Weights of a small transformer language model: MLP 1344 GeGLU.
Each number is 500 + 40 x the weight over its row's rms, rounded and kept within 0 to 999. Layers, rows and columns count from 0. Numbers have three digits each. The size before them is the row's rms in percent of the matrix's.

# v: layer 6 attention value, 512x512, rms 0.0652, rows 61-113, columns 128-255
# o: layer 6 attention output (transposed), 512x512, rms 0.0598, rows 61-112, columns 128-255
v61 090:500496489536533503534462440460409478463477549501558537481449475529429512495493546500460582451456458484457504434446506453463590520601538491464491460531455516578498534570555496519538568520475481523507449516477497448482493483436562468431536465476468490475495455456505470502457481484536475512494449530467475431404449457484536505517545458437510518505509535531473436491485462453457546443473
o61 092:511535523476487501416511490459543536569447489446466515533476421502529462555416539511482486563488482551481535493434514479449475474512510456492511471470540449476535479521508528534422538529476514443452463514431496433447537508562412555507443525624469498509511527484485552497550486533470504484514460517540488461497509459432550504484423492463558547539502441521484480481449458490444532477509
v62 096:470463512505541499503576505471508543503505430526564472492527475483489443562572467545531498481448561504507486451504479432506522487556508417508511492589485450528474462447439509575562503473514515571479473435534557520434470383547485515562584498483489474452553459445491455514489534576490462457499451394530586466477517452507566441505566507506475476468534528471537419477521497473508556458557
o62 093:492451532484539491526513542435495442488515488495440459513477530468582448503442467496494528550557473511502497527466511464468468535481459520489500515521492489509512563519456423412500547453540470528481496570538482534527521525594494472484521517558485596448451514514491540522486510559502625474485465520570443444529385594467528511411557471486546479486499456543484446500449524467590445516522
v63 102:410488492519497517479534548454457478480421522537541494499511512483470527496464533471525456537511456501502484550516543535478505485517475570488513515444494481500505466513474487462519495455406555462469508511445500505512507503479520412515488531495547503537462453465568515500534466530557576514441392447506528451550505523487410485502567464445516504484541500418492503530492529513469483505558
o63 102:523510517430510493570459464562469481522575463520520539442504575518509510506525504530558475577470514518532430516463466464461388484427457525385493454487517534545488481491482430501442383374521390440441523520447536550524485532512500466532518566429519493588468452536560576494474550489454531506471486456536445487535515495552494489549463447489458498511555498473544461486512503495498504532539
v64 094:515471520510557465509546510469499503543525508523493502467531524487535464466538418488499418435461539499502562420479474506542508551481565506518482519509550485507449495491462500493508510585598537437532425549507465509450433518510496472524507462480464512470537574531450469531473439466519433434497445403519488535512602483489557466523530554556494474609530528594505493497474419582499510481485
o64 093:482530482489524501472546519399521550499539544538439537432468430525502516449456458523452487443547482493492548466521479539503459507491562472558526511502470473507509501476487480442579493431407501532557453456504492528506498511493503512469527484582534528483551541504456432483563514537590534444455485516536521552497421491532519554473526542526596484504462519491468586476457569462555473461506
v65 091:542481483450557527492521536598545499470475448515517563516479480472533555566462501495422504429562464533514529469516415492482466422517531546534541540481574428529498532506551517473495488496515464385539499502566516459540567460515518486519447487485512510563508471533531467516529494512524463558548528545569441553562571491415534547490501484525469504498519531522495498513430536518528459524520
o65 092:454498537538484524470553491470430527491471517482541545451493460493536470460546572503492524458513543529541460514469562615575538499514507487582506501508515520529476457495440487432484523548441488493488468508500481532525544544468571558466507477538458478514452539529465469511498542520495428496477510528459520474528527438445449543561436475536482471532528511453550535539448495499463483466483
v66 101:447492506467471432473511504503464491553500494520433525432501512514467482520383450478497437542479510483429454509487519463572513510495449476510601517483451593479519405515471486546495474577533483557505519496491560546511545504496510499544457478574473507491500530500464435480499492465453535452465530519526463469472507436483563450507469508503528493550532437573488497403500515538547596450455
o66 101:468512431470546485515499533524528485455556476501462472466473548522549498539493490505469559495585481507454547494493518522489507492469551502577470568474517506500503543469509564547509528411504497496508529513524552525552465559565538536552519538525528576546481494564484447474579546484561478488499541555492508572480481474490536428536482518476505522512513468458469571508462522534540552514439
v67 095:470454463451544501518531548507524410525537470529474547484554487484542512509476445516498553536530501533552474462514442451487545435517476530484562477516476465535461523482496489500473471502495533487551612450513470513440515508485528486549538538516545500539525518427498504528513553510546498488538472458508514536529562566482484470478568465508423505463473558485508447501470576535385481528506
o67 092:628541480501512535517459439543403569531498518476510517453527562555458516514508497500473533525550494509531457539472496407479458510470508479487477547445468578548480523384534480494454486510547415508488501495482536489554458507483511476525515539523534484514514621494440473489490525551483444525456466462472502502547491547524535451525556507536490554518512561583580484473466494460469557538501
v68 098:492486481528554528525470510487509489496497444459573497489463521537443477500481430495513467535526513461576478488560501464505564529462592464527482468513477501475483546472546515493492551610440493544488531565525557498517463477458518475468552519485519464575575555487545484600491486502514453521507414488422435514538552445484443519440583549493457511407510547524554451565459522562448482465525
o68 100:556511503498589490442502416543474517442466530413548532498425565525503483453436547520461615481566463527520506466520482479520446467528523523554526518441458533515477487429481519496510444481448456489516457504487497530591438450489491510481527523504504500515524486474475464502540481575441476467435405462453483502521468504485535552568505474521560482475622539519481553464445450516536546523454
v69 091:545471584541519503462545482523417506508517553528508499446468423485390548522562480523506472516449519483563556500504521428525441542403537490538391516500465431505492457488482493512541463443481553505486535514453480558510482447499457470513484472433443569524457484488486544511529492499474498470483436453447478474454523474558570498552484569430478515526465491477493458475504497488527465431484
o69 093:484470553506506429549516468502491463523495497554481470499426489524497424511516490503481430490479509449510525444508524542489533487498483524467482546500493427500486516503502506434534525491537489522498494561584445510497517455474513528450435452442455567555538442490474571490475506495515570491545502560541445519515387543526477478466478457485523487486349490600490537502568525473550482516542
v70 097:476515474471491443561495569464482463562518497510438478516514570512489496484554526509438519488446498485553465446552460476451516495530501478494504563492525564488509501508463511556512510478551468563491522428531545514374427531554488467557558526428507515506470521488508486560525424461437466483456559518421540578502469553488512505474497544493524499438454530508510484503582469511520515549496
o70 096:412508478496483500526435512512542492578518469473549443560493504509437542476455422473504513481478453494475482516509492521468551480460505453458564492460427501479442593522489478459504510560508396576489498484446565463507488492493603461471526539468490515465546538447492444531481452502472496480515552421451501480518547574510595506443548589475499512451559538530494418511480504474490502477518
v71 093:420569454483521500524517438457489535433516451507495548503460520469486512556551455579477480449459493489401567502509548536493581517506492416454530500439531514469505475470513455545506558549505492553537494581516467510471496534557550500406493473563466472576493525489455500521469548402494499471435518454472495482471498488501537545525440531553490455461469410538466493450460456515493514507421
o71 091:496494509461508486540492554458520510397545499434535544507472475541486496500423487505511502449545493483468562527538497475503463528484537487522503461594477470442499489490539448554518539489482577562447550514473537497503442479578483474537527565602512532525555400466540519543512511473522571429520492472483599491474439532500517558380461478477569545471520509406463528488446527446503557464494
v72 098:545507525497555428475534455495440386473470536550499478458368483471469494558564520485465546509506479512539512541535457578491496523511526485450538453448482502537527504546548498522523594540436492494438513500478574458518541529548475500555462513495478502477479449584508506544563525533473524512478440511572476445485524548408492618511525455528478518498476500537465489488461511437476467400457
o72 097:431482527538461521499519509579557521486511440452468494460517531545533471582501593474490439540448539521474439488429501426524567485503472464431539502417510440496454480512467487488502483513516534505436553477533488520501548459470580558440497540463455507565460423471588507468474482400470505507529474566447393472510496476524488483493490488508489478520568509501478493473437428529465510486465
v73 110:537430471488483538474482490485519519571475508454512534549546521579498539541442518410512581515537438567509452449520446470462498432471478513401510460548487476537525447489445517519519523552551531458455476509562551473501471454481450514512530491500558547436512610484446476503442490529512450463500570456515534498480531491404575495463513522540458504473499472526565448512508508477451488505496
o73 109:516513505510489536472530544479437461527436553453511475541598488475525448484449474451456541520521446564464425503525471524557558498494528500502582558505511546466499546518479490538561500522468508512479531510495549468489513534525509522472470473565425423379514546519435529546511496506471591542538493530471485487541493503473618495498526488483513455534523496506583508509547477444513545503517
v74 100:487542519463464531483497513502441555543492493510560455464507490508491465501493541486483500501510460519431487555428491517456477432490390572541515531482461488479551525563438458499454528523531518566476480586512540478465440487521509476544444537545497490515495517492526506535473529518482502528436534545511447454580509459505471469511488481541489519511460433500514468460497472464620493547438
o74 100:471477501447486487537576551468437507476590535489489464535497520548564467507490434470487484496446474529494463509551508508491391477440530493530493542541521463516476565560516535527489549389520579541455483527507475400473527541538401482528512485513529493539492459629494471474484507430454482537508537534499501537579477519441501456520466500504531470575488515419466543538510497479452423536470
v75 094:479506505488484471528558602426504488560489431477484483558526540500433502519451511496499511500476535476495454495391551405490531650471531494455520549541478492449499562491515506478485497477501469523527543494451459498519472442488503481445564503515534507488537515498467616486455495540505472454470435462438523457438562551553516519483547526538519543474463504486548566483473488539499524453526
o75 094:576511517434561570460505549481439454385490507486490536535498557484468525485438489466498502508506499491452517526498580464526515507499490511432487531440527533445550509417437486524534462556538504510578547501546485502477552471487596488477550498537513505510490524511481515512473535439485566499515500531434536495465485547568515472490470477520509505505447505603514552427532524514541568544506
v76 102:462573536524465457495411536506511431496487482479473544439463492550431489514428465495496489507483488483551443495472481484502523538505525524590512483583519549420501433561455463479525488482448530532476501495466561522550458555462509504503537551464491530434542508540520438445568433425510549526521498542470431519554536439501392537534581398468530513499556513456448444534477455519486453444506
o76 101:499486500486540478526500423554502522513540558453504555394495603574524560503513511453490510501502438468523495469523499459514414439501496480553507554499490499546460475444557555526509447522459478436432498495464531450541442529535440506559499461407529521533503458502456443504520511501548415488403470467500499568521543435524545420616525502471464432548512517458485565462509444523470499521448
v77 085:489476533480478470493481473444540502521423530517525448531466589574513592514425491574596477529471451497550424452539474498498418533493517547488503508555444492477534561533533486476496457492552492529512525487486559535436460481448436495546571531586479479522508520564533440559468475497439540501508508495455547485494554523526435446486530478510584531525537590509490520567488544477530505529528
o77 085:468523478491475544498494482536489537519472576510539494537576490485491571496528442457541506533464481555447514538428505492515474479523459517450554499443457562470495531507462528463477435518398480417528493434481533486456515549460565493474545569490545475485504561553462465512536466515449479512458539490449532476531516554546584450550520493485450524471546498523479435513539494562500463540505
v78 097:471502506487487475451543571481480508510450422479440543538532549465495496450398464489406422551528521474544525513549497539546462488544568456552537473474509460411518482467455512482507501504521557442449456469522551542510538455512516499500514572525478424495536507589510559498520446475513509551550456484541484541550490463444523494491503518459447513500529514510461469545450567539610500475531
o78 099:547470489529572510426521445603461441507493515465564557455499544497504478495579527445486563434531486560529433472479480541542533512471552488521489481437535527468502504473431472474523497491505475507535505479515501540570468476475588477551530486363554508502495517524450490494508492511534423486472512414493409440462479468539509523566504532523486427496572422444459496481428495518589497561432
v79 091:501557484512529531429482455401435516529510534539523509499514441534410510505513525479413477459455473499443472490468482561461543482603581512538514471527523437455515478503478455517521640464536510477459407471529496501575534494483510472458469454491451490502514466496472540476561497536494463465429551602465497516462406477477543468483493470452492488465507509481481532507490452472509449462488
o79 085:478489514487508466513496443499555443526457478441484482513475459487569463569505575530525540482498518477482487457515538533451573517558477491511493503532552453507557447545483460496490541514535500473443485558517479498461556509546452530490406404579442535415460489481521482491494468493529497482455503504568473457536533490452478531465475533446491507532483422490484499551459457512456530436452
v80 096:472529533481556400434560497508531494531482590498488546505448519492466481468498510498513474501513523472537539486466513556534505509533571491480549528462541444513522475486514517495534580524490419440498417543486488554546585417541457461477407496463427482516453481451426496488491442493451495513507485488498460488459445530501565587537430493560505533492520508489496579486450501498581528438506
o80 095:451473568476452553420482528454511474534492475557470526486463469525520456485479523567488476566452493496418505475478543553529560478521440458479530413480570442432531414483504490463510507493516456472484440527494487561481573463471527514438498510540454513515446510458528559521457514524530471474443537540459489424435507511561463539472435540461454519525527465479460486440514521539522540450476
v81 100:495449535557485507523548482527453504513516553474571594491496539495496509461500518549598486543556499545572501501561467426532487526403542510478438480542442465488504458447507541513451497481438480480461549533535516531525563521460512476466436494481500464500523517419542582495484514520509480573490471444463521441450507522592556575499573486500411497527528443526510519468485525486442494506556
o81 100:531517532511502492446492547526429521519452461553446505513497515492496483465556487532494488579441494552423459543471550490480548491518462504446519512511494491541537516410430532467458536528491505480508552531429505501492522462422545555483519532435468544576483503485482584469428546547507561523504495504497479430493492518581526498557530547453433501584538466577543479386485485427510492525536
v82 087:466525464485485537545482527518481481535474459430440509528423574604505468496467422509420582572536526486518450487495474503540498569552512494481510501458491533474463599495531528407500508466555446471498535474409474558508452496513456530469531456548557434531530496518422516519450508487451522520545546526532482550535427534526505600432516440512538464501483531526521556559524545527592486522532
o82 088:533456510515467553525486536517439472474430481460502434527524475448437546538445446489527539447536541503420528573525500466552565474576545452554543444535522539462487541487525516521492520521549518513525486524546527501490481466518492462493459519555498457477530509448551461500506518485536468446504465494478556459466519488501550525472507570494492509462567557460501435542550505502492450551519
v83 096:485488545514558434544518583570522573521471518473418542610510394478442527358561465441518523498476554495488538504557514553550515535427503520523499485502455525545505460443478417459528513526502523537449523518446475547506509511393506479572471468518531567508472517450464540489543460533515527522485450455528481449534497439508501517517476490477476497508526495455482517530527530494515529484537
o83 095:511390508507500450484515443465513414502484438537486487474474512456589439452524523521538529523590480521609479488559506537503545476505580502488491485558476477434510459509423465502517497589494545465517455473461444529548514497542502505549476516490514524439500466487476542516453500539526420558601518542548440565482504460526425465543510546457508574504488475506556575441493481501550547489574
v84 100:445431519500459534510488519464461519506471449462472424564495501451482477493483520535565474511479474528447518464467525552494517581430500454449506457456477471561520490457491491508454480521508570573460436550514528466473457493495563506474457483501510499540548514466556531474475539594546500473530433482543550423530542475459513512514528528501538491495497513527543567462478501504520546518474
o84 102:539523470473496460512471585497484500449576498494454453590455569485551542521511489530508526572530519573505477521428496443462396496480505507483460458513451574476535509472392424472523526500483536433576516454458565555577527522518477509487518500532511462519427477529504602468474551513465513496539469564469475503511447563503462568476467518537562537472571569409539532519504544495502497476491
v85 091:440494542505564500448481454471501476544487453476479528497441464495529459456464507516489520484454480504525481472475497514530575455523556515557548497540499412485520463531479447518571489501541511482472462536546524462490526536472472500459523470447486504519492516439471433541517490548500510457444499562496464541521535518391516428474483562478525478471551554570502470496512405488524521465486
o85 088:501526484465480487536481424478520471525460555484460511452517483555573485536539562471528531519559489510495439439478472494486505479509472501561569506516508482520538476551517569560514494469510517431491488499477576531471465532570366493457418412561460486417466535508475446517509489574541486457470515532535439482512444473461534531530476519423524488561466488453544548541459441544452517438461
v86 089:467509446463467462518489423495493524478513404587528585433387533399555450464493505580551388466547578486529501514499477510479574509532552558517421454474515498446481517465541527515543479494500499587481511527449557483459563470462500563478553469496461412495462484506558507463497546512538533545543453462509458452485496587485441487454505584516529491489484469462399548507467417451483600491510
o86 089:577514450495532463495432511442523484479437448501527562498452493440438529491544535544488506536512517538488534473453531485501524566441472474453532442471441480521550499497547512536522494503514496515460501507461535497515527475490582461466546573477558554625506491524520484586516522488521491493554527508437439447478481469537445514580532519469442566497590437454435504450396495505506513567523
v87 089:551503480473527515550552585484610506531433503494526473505523485528536501581403512482537559533474504491525510505499484526566422503567504480491494542570526494443503565499492460462519457438569527539529504459557501536500427569491493488517514480590529526502441473600495528488475452506568442513533550506462490487505514534517537527499517524473520494549514567509517442529508528499514516527480
o87 089:522492496494451518522451514478495470483516532521524523509535481480431555512475462524483495477521511461476532534479476565535515548565493552451432523537567564459439593477442506461488511480559452490534481449559510534463476517507650468505442463532480446460537515497482535538495502429507480534494478501546557517457495552527548412471468435523517439457455610558528454526592474498526496516525
v88 098:442439478486492528503537504498514508514520437483504543500560542543519479461493508544548538475518507543534580535466500496447519539458511456526500499536481570513551460497496487558483436538579460572497517536553513577475454538478531516500476505526523539526448548474534608455505522508491443539528437449527519464480574475560478507527547513528508463507496495511513509495490438493550550535503
o88 094:487517446494536557501390466436532498409533526492467563539479515517487543433481473521523579554514499412470537503544550541487530513526530521470495446536505509468516518444443472502546490540535525503606538511483517498522442519472551559490534482472452447454512461495428503593443534489493485471494573509538519553523424530511554557439553526503523542492492528476501567445542537480492540440482
v89 099:524496497522471529545561487518549515519434453449495447507486512522535467531426496497465491524482490538562424494484469437523475489458471554528474532440532463502511533484559499478510508433545519461443488548531501545529455523473439481522484526596543478553464529486517448620511495482511463461550517490461451497530590501444506504466529536511556541481472542558447526582494524512565513494515
o89 104:481483509543516517539519500470475479418475503483527441563505508481452491541492512489518510465505536577496508567496373466524491492498462482555510568508458526470453497517519529549480431541515447533542462509547531443487504450486604509419481504535534435465554460491487491531512497516468560561510488554456454558556461538459522504527480459528580480436542602534552495565543475552519520558465
v90 100:513521553494468529500534537475518490506465467526518507586551473512584505539457447570535500571491531557575501467533460515476434451478450491548511524573504486504488484416521535493553468462565483536524580500573554528472432458475523452505490496563562524468478482499481503487460547562560441539503523456516525420502511534545523438483527424529493493501454525472536488480464538453548497565524
o90 103:539435569507504489567451526445467515488498492484506467541516556514496539534562446549586510499516512460500526583462455458501536552479485440465458484606502545503413566431467460421475537498522486477546566484518517468514459555594555474506537514457551533497523539527463533568463467442547458533499485497529520485528412565540562459468548479469471498459511620571539469517524523467554472572565
v91 103:539433472479452472464440529434515479546447512489521455504580477554484467500459454456442513542549495506549432505486509547530516512542585534490499526549466480501482432424445469476524493537505484435523453474494548487454412415469478420541499549466539478451587571572501559556496556495539484433557486499515527532542491505519419508437513495453479482423466520485579503560494532496590390599509
o91 097:465464499452488516508495519456462475517448517442512443446527500474490538539475453525558576445481499473507431485552480488518488516481506444485527511503444527570474487507518420448584496500468430532431506552511522507553482529520439461519512455473503459471433614494472437494541484453471477507376442444458484461540519546490530573549511521486468461440504504474522440516542564494529413496510
v92 092:530554457519464562517482425605486529433473520480506473471491509551590501496516461492520438500486469478458488463531429455497434526490471430535479536477552531486516515567561529489403460520524503448454487512562535450474407557450520461476506457536458550489515480526507480451508544502541444466501525463499450490422482509518491473544472529509503527503514494566512548457525496503555482547483
o92 094:463518493586488478516510512499496506487524490508494453503458448543454501481519442519496509475457495560511532484425464466474503498616532498625421578535469491512447521564479561441495575513452501471512502496463475429504511518477497503521423412510455564544497478465490484461521421464519512485528478505597514577463474512474494529468549556518522471531495499525493512518489501534539423484502
v93 095:487470538481480530547542600467497492445496475524497471498498457486495447485544505485439585512505496581520550529479433530496514498461518514503568536516533487534483508489492511542428515621537523540524513476480490471451490490485562470482489482494457504488552523506525557491453520496546449505469474497501482409469549482481452455506426483519501499530516498482499448409445521513481472499463
o93 099:527526456485461559470503569520473526403573497514452516497449502573520471455433498459497529546559506501505464483506549490498377460466526466491479524555514514508523510434473522423491521465499518432518476480485513474545488514461469511558543481493487501457472522570455477442484538444443488520489494548487494497508470525530520529471506531551565456555489565519536635479477564466525489474466
v94 106:454525419493449475569481527520527570527524475502441471457568535503517476472497447541449531477484504472421469530492549513533426489544503412584519505571478473396515543469511536498471439532500559442558530445445501527454464544522541516512581481516508512544486494562448441449516444444486487552485469534472543561513523426609433433475449571460482470551493507521543467508551487529498490517498
o94 101:514498449495442575546481488562541493528508521537521516479514464487498544480456461496475531424575475448491517472535510508521466568526551485510470501482517480530479573519565558474492472429495483529521474412520500461514431520522493453542476454482594520479560474520461464476532467552543433473482475447484545540442476463481488457500533511530545444522483543469457497470530489487527476520509
v95 085:527537503510524531470505506502524484496481450506476469486509497479511573533594524440515520497461478494504548560459513535484407431441404477562559431568570477545550483512557454485495464528423524503493505477566522455475475508523537536524532475421542527523498539561505538436501506549534452461483490485494529444511522530477464530527518528484512470505490477434525554520498495492452498533484
o95 087:467488464539494550532476476518519460429582553487528483547520545559530536513509527508514506455490499458556475497478555520484475545535499564451426540508500542508482532463489536428492499489496491493545491498558462449517460548486569464534530472531451467487433460532507566468483508448453477510456494542486515544530503462519507429505507481555494456479477585488514561535514485519474582456441
v96 090:527566424501423488542492459508555549487464451510492555491479520526527487486580497494505448505514453508463527470542496423448540504473449486428437554502504496471550512460462494518498481558469434422456578464468454534520433492472461511520552474466453596468475574492491450409508502378461476505527499456509528585452464569510533553513462528544468497522489510480522471515554450492528483531479
o96 089:514466521560509536481504524393460560487495444525573520479473557525471428457405435540524464515436532464579542499511456539541526485474484505578507496531399498485467499532592513540528487616478520579445529497417520459490542492421502482544435496507512507515557488446479496529492469506500572528569485455509505512485429523574507483522536521476517453553517440502459540483550559450566528501535
v97 095:506464495506500479460447501551417465541543517529464567458422485554528480486441447551471569516561542471552507486454518502493525470551565562372509501595481495484518472522497504447550471455520428508512519513432477532481545437521463563480471460596510473424504524521380517447480541426502522484572478445533503500499457536512509521443481508506505474554449451553489501473462486518493536514499
o97 097:541486516480524517483478501388480505515377516485487461430514431430424522576527499466449498466509523488452530452544563500531513522549499420500550440486473466536531500419497514514531505593545517556474486509497575516458520515496452477508456501556551502480483523453479450542476477486562476431508463541474484436454522413572563471503520508481454527464528417504532536516528491488489489560531
v98 088:539463452531513544524545500508542551432432418519442493487530493442480496506559523464483466499440523568427518534499532467488489493447507494412479489521549543545514466469512479527506426495584502505485452494516528540532502507526511525621548577476530536461485529440478493469495518517549423522575399487527531526503490472506563465538486512503509435500503588523485437557515478490426520481489
o98 090:506488482525491471534497448463580504455558508503491468550459484483499452479400482524492565488546499439586562492507423512531534480506510502556456483546502532450467512575491488470501447552527537533515528514540478494490472529526528494486425511517443479469514496495447543530548506556475529525542543507565485562544479498416535486412557464546583489438445474544479454488557540461571539510502
v99 092:503513527463537442464501552545491497462534521461393469535521458553528433475478479476412549561482532556538513504481463506528504496558614471492480535472526471498496517519438463482548429483527424476527478508451486520499464505548489477503434557537543475507460503523418517460486552576504513468564448444483485489498437536538545510560545537506486521445443515561505496487574540509627526487496
o99 092:601491512501444467434491537476438489568468457517496472497529452498446557490494461499517448530452543496437509528502449469534570518488516440505495460479517503466541486439452505503496527566574475590529491565510541484458514470489515529476449516478443460537530554482460452510422462495523459521522504515510471461475522535548447489536482500478478556461508509556538443478562558471502468578521
v100 092:486489530485488462525469599414468497565562465527461501525542524503475435416497507444461618531455460546446438520442549479542473459534498495576509488580561611530423478433498471543393499470438551522531506505448509463476469473520484478471496504558494505440470504503531547496484461508582532494528490517476486459460475474532473511550492531517553511467551406427468479509521483511418445547465
o100 096:502530437453463538497520543507585509452584497515442475481525493471449579480484464518540478531483450449464496474490570492539479550509478500405474548519514510507526531503475516492526474535505551507530490456482492503516508509553478478529532430525467494493527517533540512469548537437534558527524472508543463514488513399484430465530499507502571514434462496462525485515524489521531446562518
v101 094:479489537479470523499529504467517577519455489529474516552543456509450509479494456472429465545503538546482486529480525507547550519494545483462500509489432526487487573427511477450499462486549491552539500476492498560565430540523512484539488512542479451495481530516474514499478489571524464478604455540479480430504449486582464525502477464472516457481496480489482483488463497554553466507510
o101 091:514420563468515484492456478431552499464500452468472462506400472485494477489423442545511576435574544453558563450592499496497528413519504455560476473542506545478501462558509497451503441529502499499490523551506486502518509497509495494541459467482458529518440491504467494496539503481495475512462482472520483521498533503465530507472485460511531518453487434505451455542533603485579483536454
v102 099:416466410554511489477455513517537498492472430486531525502536458452487475495437493490571479483541491400537465415461525484504594496502559461475556570500504606497546486547372423529501469567512489507493497521446487513557498500542493506528502512530538532399484482457507558493464490508532491450578446479536523567557511524454482463500441515466509442481500507524455573517523426523558548533537
o102 101:477507471463456494501444523412510550496475508506468524445460535462486533458480477456480491580500469502593478432504575442456466458458505465486577463487472513527507510530458458543522457513482518501473483467469597563544443508506438419495438582534498467482453550468473449603480559515524469419493514491490470524559518486479511614523507488478517500490585431453542493514481553551465502445490
v103 112:502480476539467595478487467445474592545538497439535530495559502568455557412544516525544504441519488504445526489464551399485447409472480481538490485518492460529555433511426573512522471500486515506552519605562499556504443477448458575485549506510487468583487529440533449532480525529493535502474487480428533550504561448520386570486535540499531500497446459500511520519512467502491478504487
o103 110:432479543507533525524503446469449500523498576486530484573502496474502475452567477502496539458431486506511443480546553543485506482553508475436551471496446470554592485497534483460527468516508525508570528505529462450503529419449468524452538480498452458428529506515417444485458486575450563435505485487484510465555449448497561538500545540467491540488480436493544586535515494514464513492432
v104 106:488552516536520524480519533512536479519490504549475546533546434450511545542536515505565460459502517514421576444457466466483510568510488466474489529515518446531410532482546468533482540445515478509578503372469524505512547459564524492491532488518434504473442532522483457493414537515509533491526508485483454459512499533577437517452519460484481555454478509530510572495453557533462557521480
o104 105:463480531515549538469531516450512512402520522553549512485490514534540514584495509526489449522518538522540513507452574455450491476500475514510472494483554497464541533443539520485508459542471411511515469540497514498484572482476565471495574524510611547482538493509477486482487507440492499472463470487425571530393537435556484454479500519547475524504502445579454491464445509486572502488523
v105 095:515470473472485541471501458519477521468533445535440560502528523471485516509500479454503499480511492496444574543517556514465497490493488481524524462521536508513511456487523488488437506500495548539507446511514578472491468497448506476516538527489546513508520559525469498423603453473497469512498498505505494476475463416501467467435471529444452495485491480451425473496517462464419549500546
o105 096:487495468507566453499450391484567470528521535458522571479476457474518487479503562513476607406559494437586518443565519544445531526509541523517459527566494478549516456523523472514511472487502499499445506530533450476491463525499502511558432467475470515505467486508463516500522475539486495506485508462535454509538535420431472504501536534487480522460455435471486532548440510457494569478497
v106 108:469505481469480520493603521523515478562498498548494514539547545533514457473441445562444495460463515538449487530484495574491521480507429511501582560470582487428440539468536537519499558460461456429526480443436465512532592540580505514499494448525446466496507461498506525502448462538533541600486522505522451523460491542515497522509429511504495510629535476447496539483506517556544527480528
o106 106:564525501452452555496543567486508479473547445503437539465506454491548445467501514543510493533498550427411473538487540550497548559524491522508495495465610506445576478474490506451424464391603458449513447544489419578505527498490593532527529511496555521458487506552560502455413522510518524556479546416509505460456562466594441446484511539494458467545500449517526479567438505531499487571480
v107 094:466443514466522468470571476517541474545480549462496513489474510486459489534488524490514501515444547549429559489489531516523544517526491478383489435488463427529547392517470586541484487561530446559562518566546511517545507429451494532532448495412473468461447493409468480507610495480417575449494467530493477524509518588356539481506466477510489503481542551560527509456420479496501517441462
o107 095:464501514469586515403486489520509495523492513482546498498526511516505452553506508547442516514539512556507510452511468476521490502466466454574542515461545563483498468507494521531509498461461490512502502463512479493482524502499498556463498579547477545531467541502541479532525501472536489544507503522476485546498415517517611483508487535503474513549489551468471582442548495476521560503418
v108 091:483520485477447421507487502540482486523462496510505547475406534435546492489489503558541441435559513527454502507539484453513545539499482495500520502484514581521447548482568559528488521529494466413508514463430484467515600526517504575445472508509506496485422455462492513438458476497464577540582604538565484558496425565483505556483465523566504520486544444458494562461485527517525532515466
o108 088:497550454536503537456522552500481527460459457543506526479481518506491516511509530492477464601465507568440554535474522492540548512494451525554510517450522519441559517444508507541472559512531483508498460489462505554542479456462576466491569540488586546565512504449578495530505545497522460499535515508417513477396525461576431499570499491508425527519563473430459440480430474541479486518502
v109 097:514464588532501540472502523486537525481488512482522476508541506534484492535486459392509576524424486522550425523425447497534542507505486491566536461571488521434430482412461510442604462501543517434456527480509520537482482467456503546577476507493527461442526491478502501416496462560539446514499497474503526503525449484493519493418509456485445472461533466498462531542525563532477470555503
o109 099:517463553523507534563509485476527468452465446508408415520458564418551506502547479522496542464546485456523482501514451529520519392465468526501506514506540552553531557555488516454490460538516532469533548544508452519515532536556483472524483459450473533443466486498519523509486525498504507539475460490564444491476549475373513453570508512495482464505450465494547466473546522478533393525480
v110 099:505454504474457560469520521485500496456527428427492477507544559489488420493522531488470569547485489490459520555500532512545522484537500438446515523479502450471575496472412527496445455555505626582522510529573532469536408481459491517466490541488547481504566503555448520566528513489543478470511511524523501454539515503417488516441509527500428486496518483504493508461472490482430470537501
o110 098:546518479489502512472500538505557457472572541453473501500479548507479501477515428477431591413565456500556437446557529481513468538456481523558527557554487568540478531554494550522528488507478581498443586522525477510483522521446450490520480457503472425516454535518518530454453566451463528558437486465514434512563463518418524530489497559521498423503544530482515526457483515451546505506431
v111 108:455430520510526548493454522473507495570481457483500483512561467477489530524458529543516540523472446461521487492493502478477512436507538468544530464528538491563500465562414514476558479458505531460482488452550527527473516499496544473490511465487550434519467455569562458470539540612520506506482521500436538535569537510451489530471561487461507460372455572566516532556516540464529364547500
o111 106:397455490440469490527519465529540516524448542446464365517554518450478522497468519506511541498497527532569400519474504490473480496478487497507538443509479572519471553527437443468549416531472463504583518510518524535479468492524550516457503554505485404402521549521534502513547492516515436475489488505501490499568533456410512613473510465471546437426481461473516489515518478561477516449558
v112 099:516489503524491497495422501459459552505455503547587430506582483457477540500534472445517519468450481448476413440438517479415516586466512457504434514585496478502502516510558513509477497506531495526480507446483578421513409528441475500489553459525456517444443500508552477534485519541530475502500435565499537477494485559591509442529478433473485514491477529477507463505501492533457571541495
o112 101:520504488489566507532522499446477517516503466488519471504491556536510516586449485463509439458478503537511561490511493403511444473518497549522471522488481510484427540504474538464459538496478457456497495492502471471487516458603412484524423442444530593542509453471567539445520455481495555466480447488545435592489458533427548475482484497534535528481447542568483461563511479510483402507534
v113 095:531471478518473483480517514439562509546460552453518430507498443531409598518481488461462536495502457432527404457504541550479508580507541595413513556488426467504476535496474516429512475451483548452502493447501515516527425517419413508540535471463525545537494514587460511549543516549550492484535487525442540556541504581522464520492483433415484465446449505476501459511569509479533469491541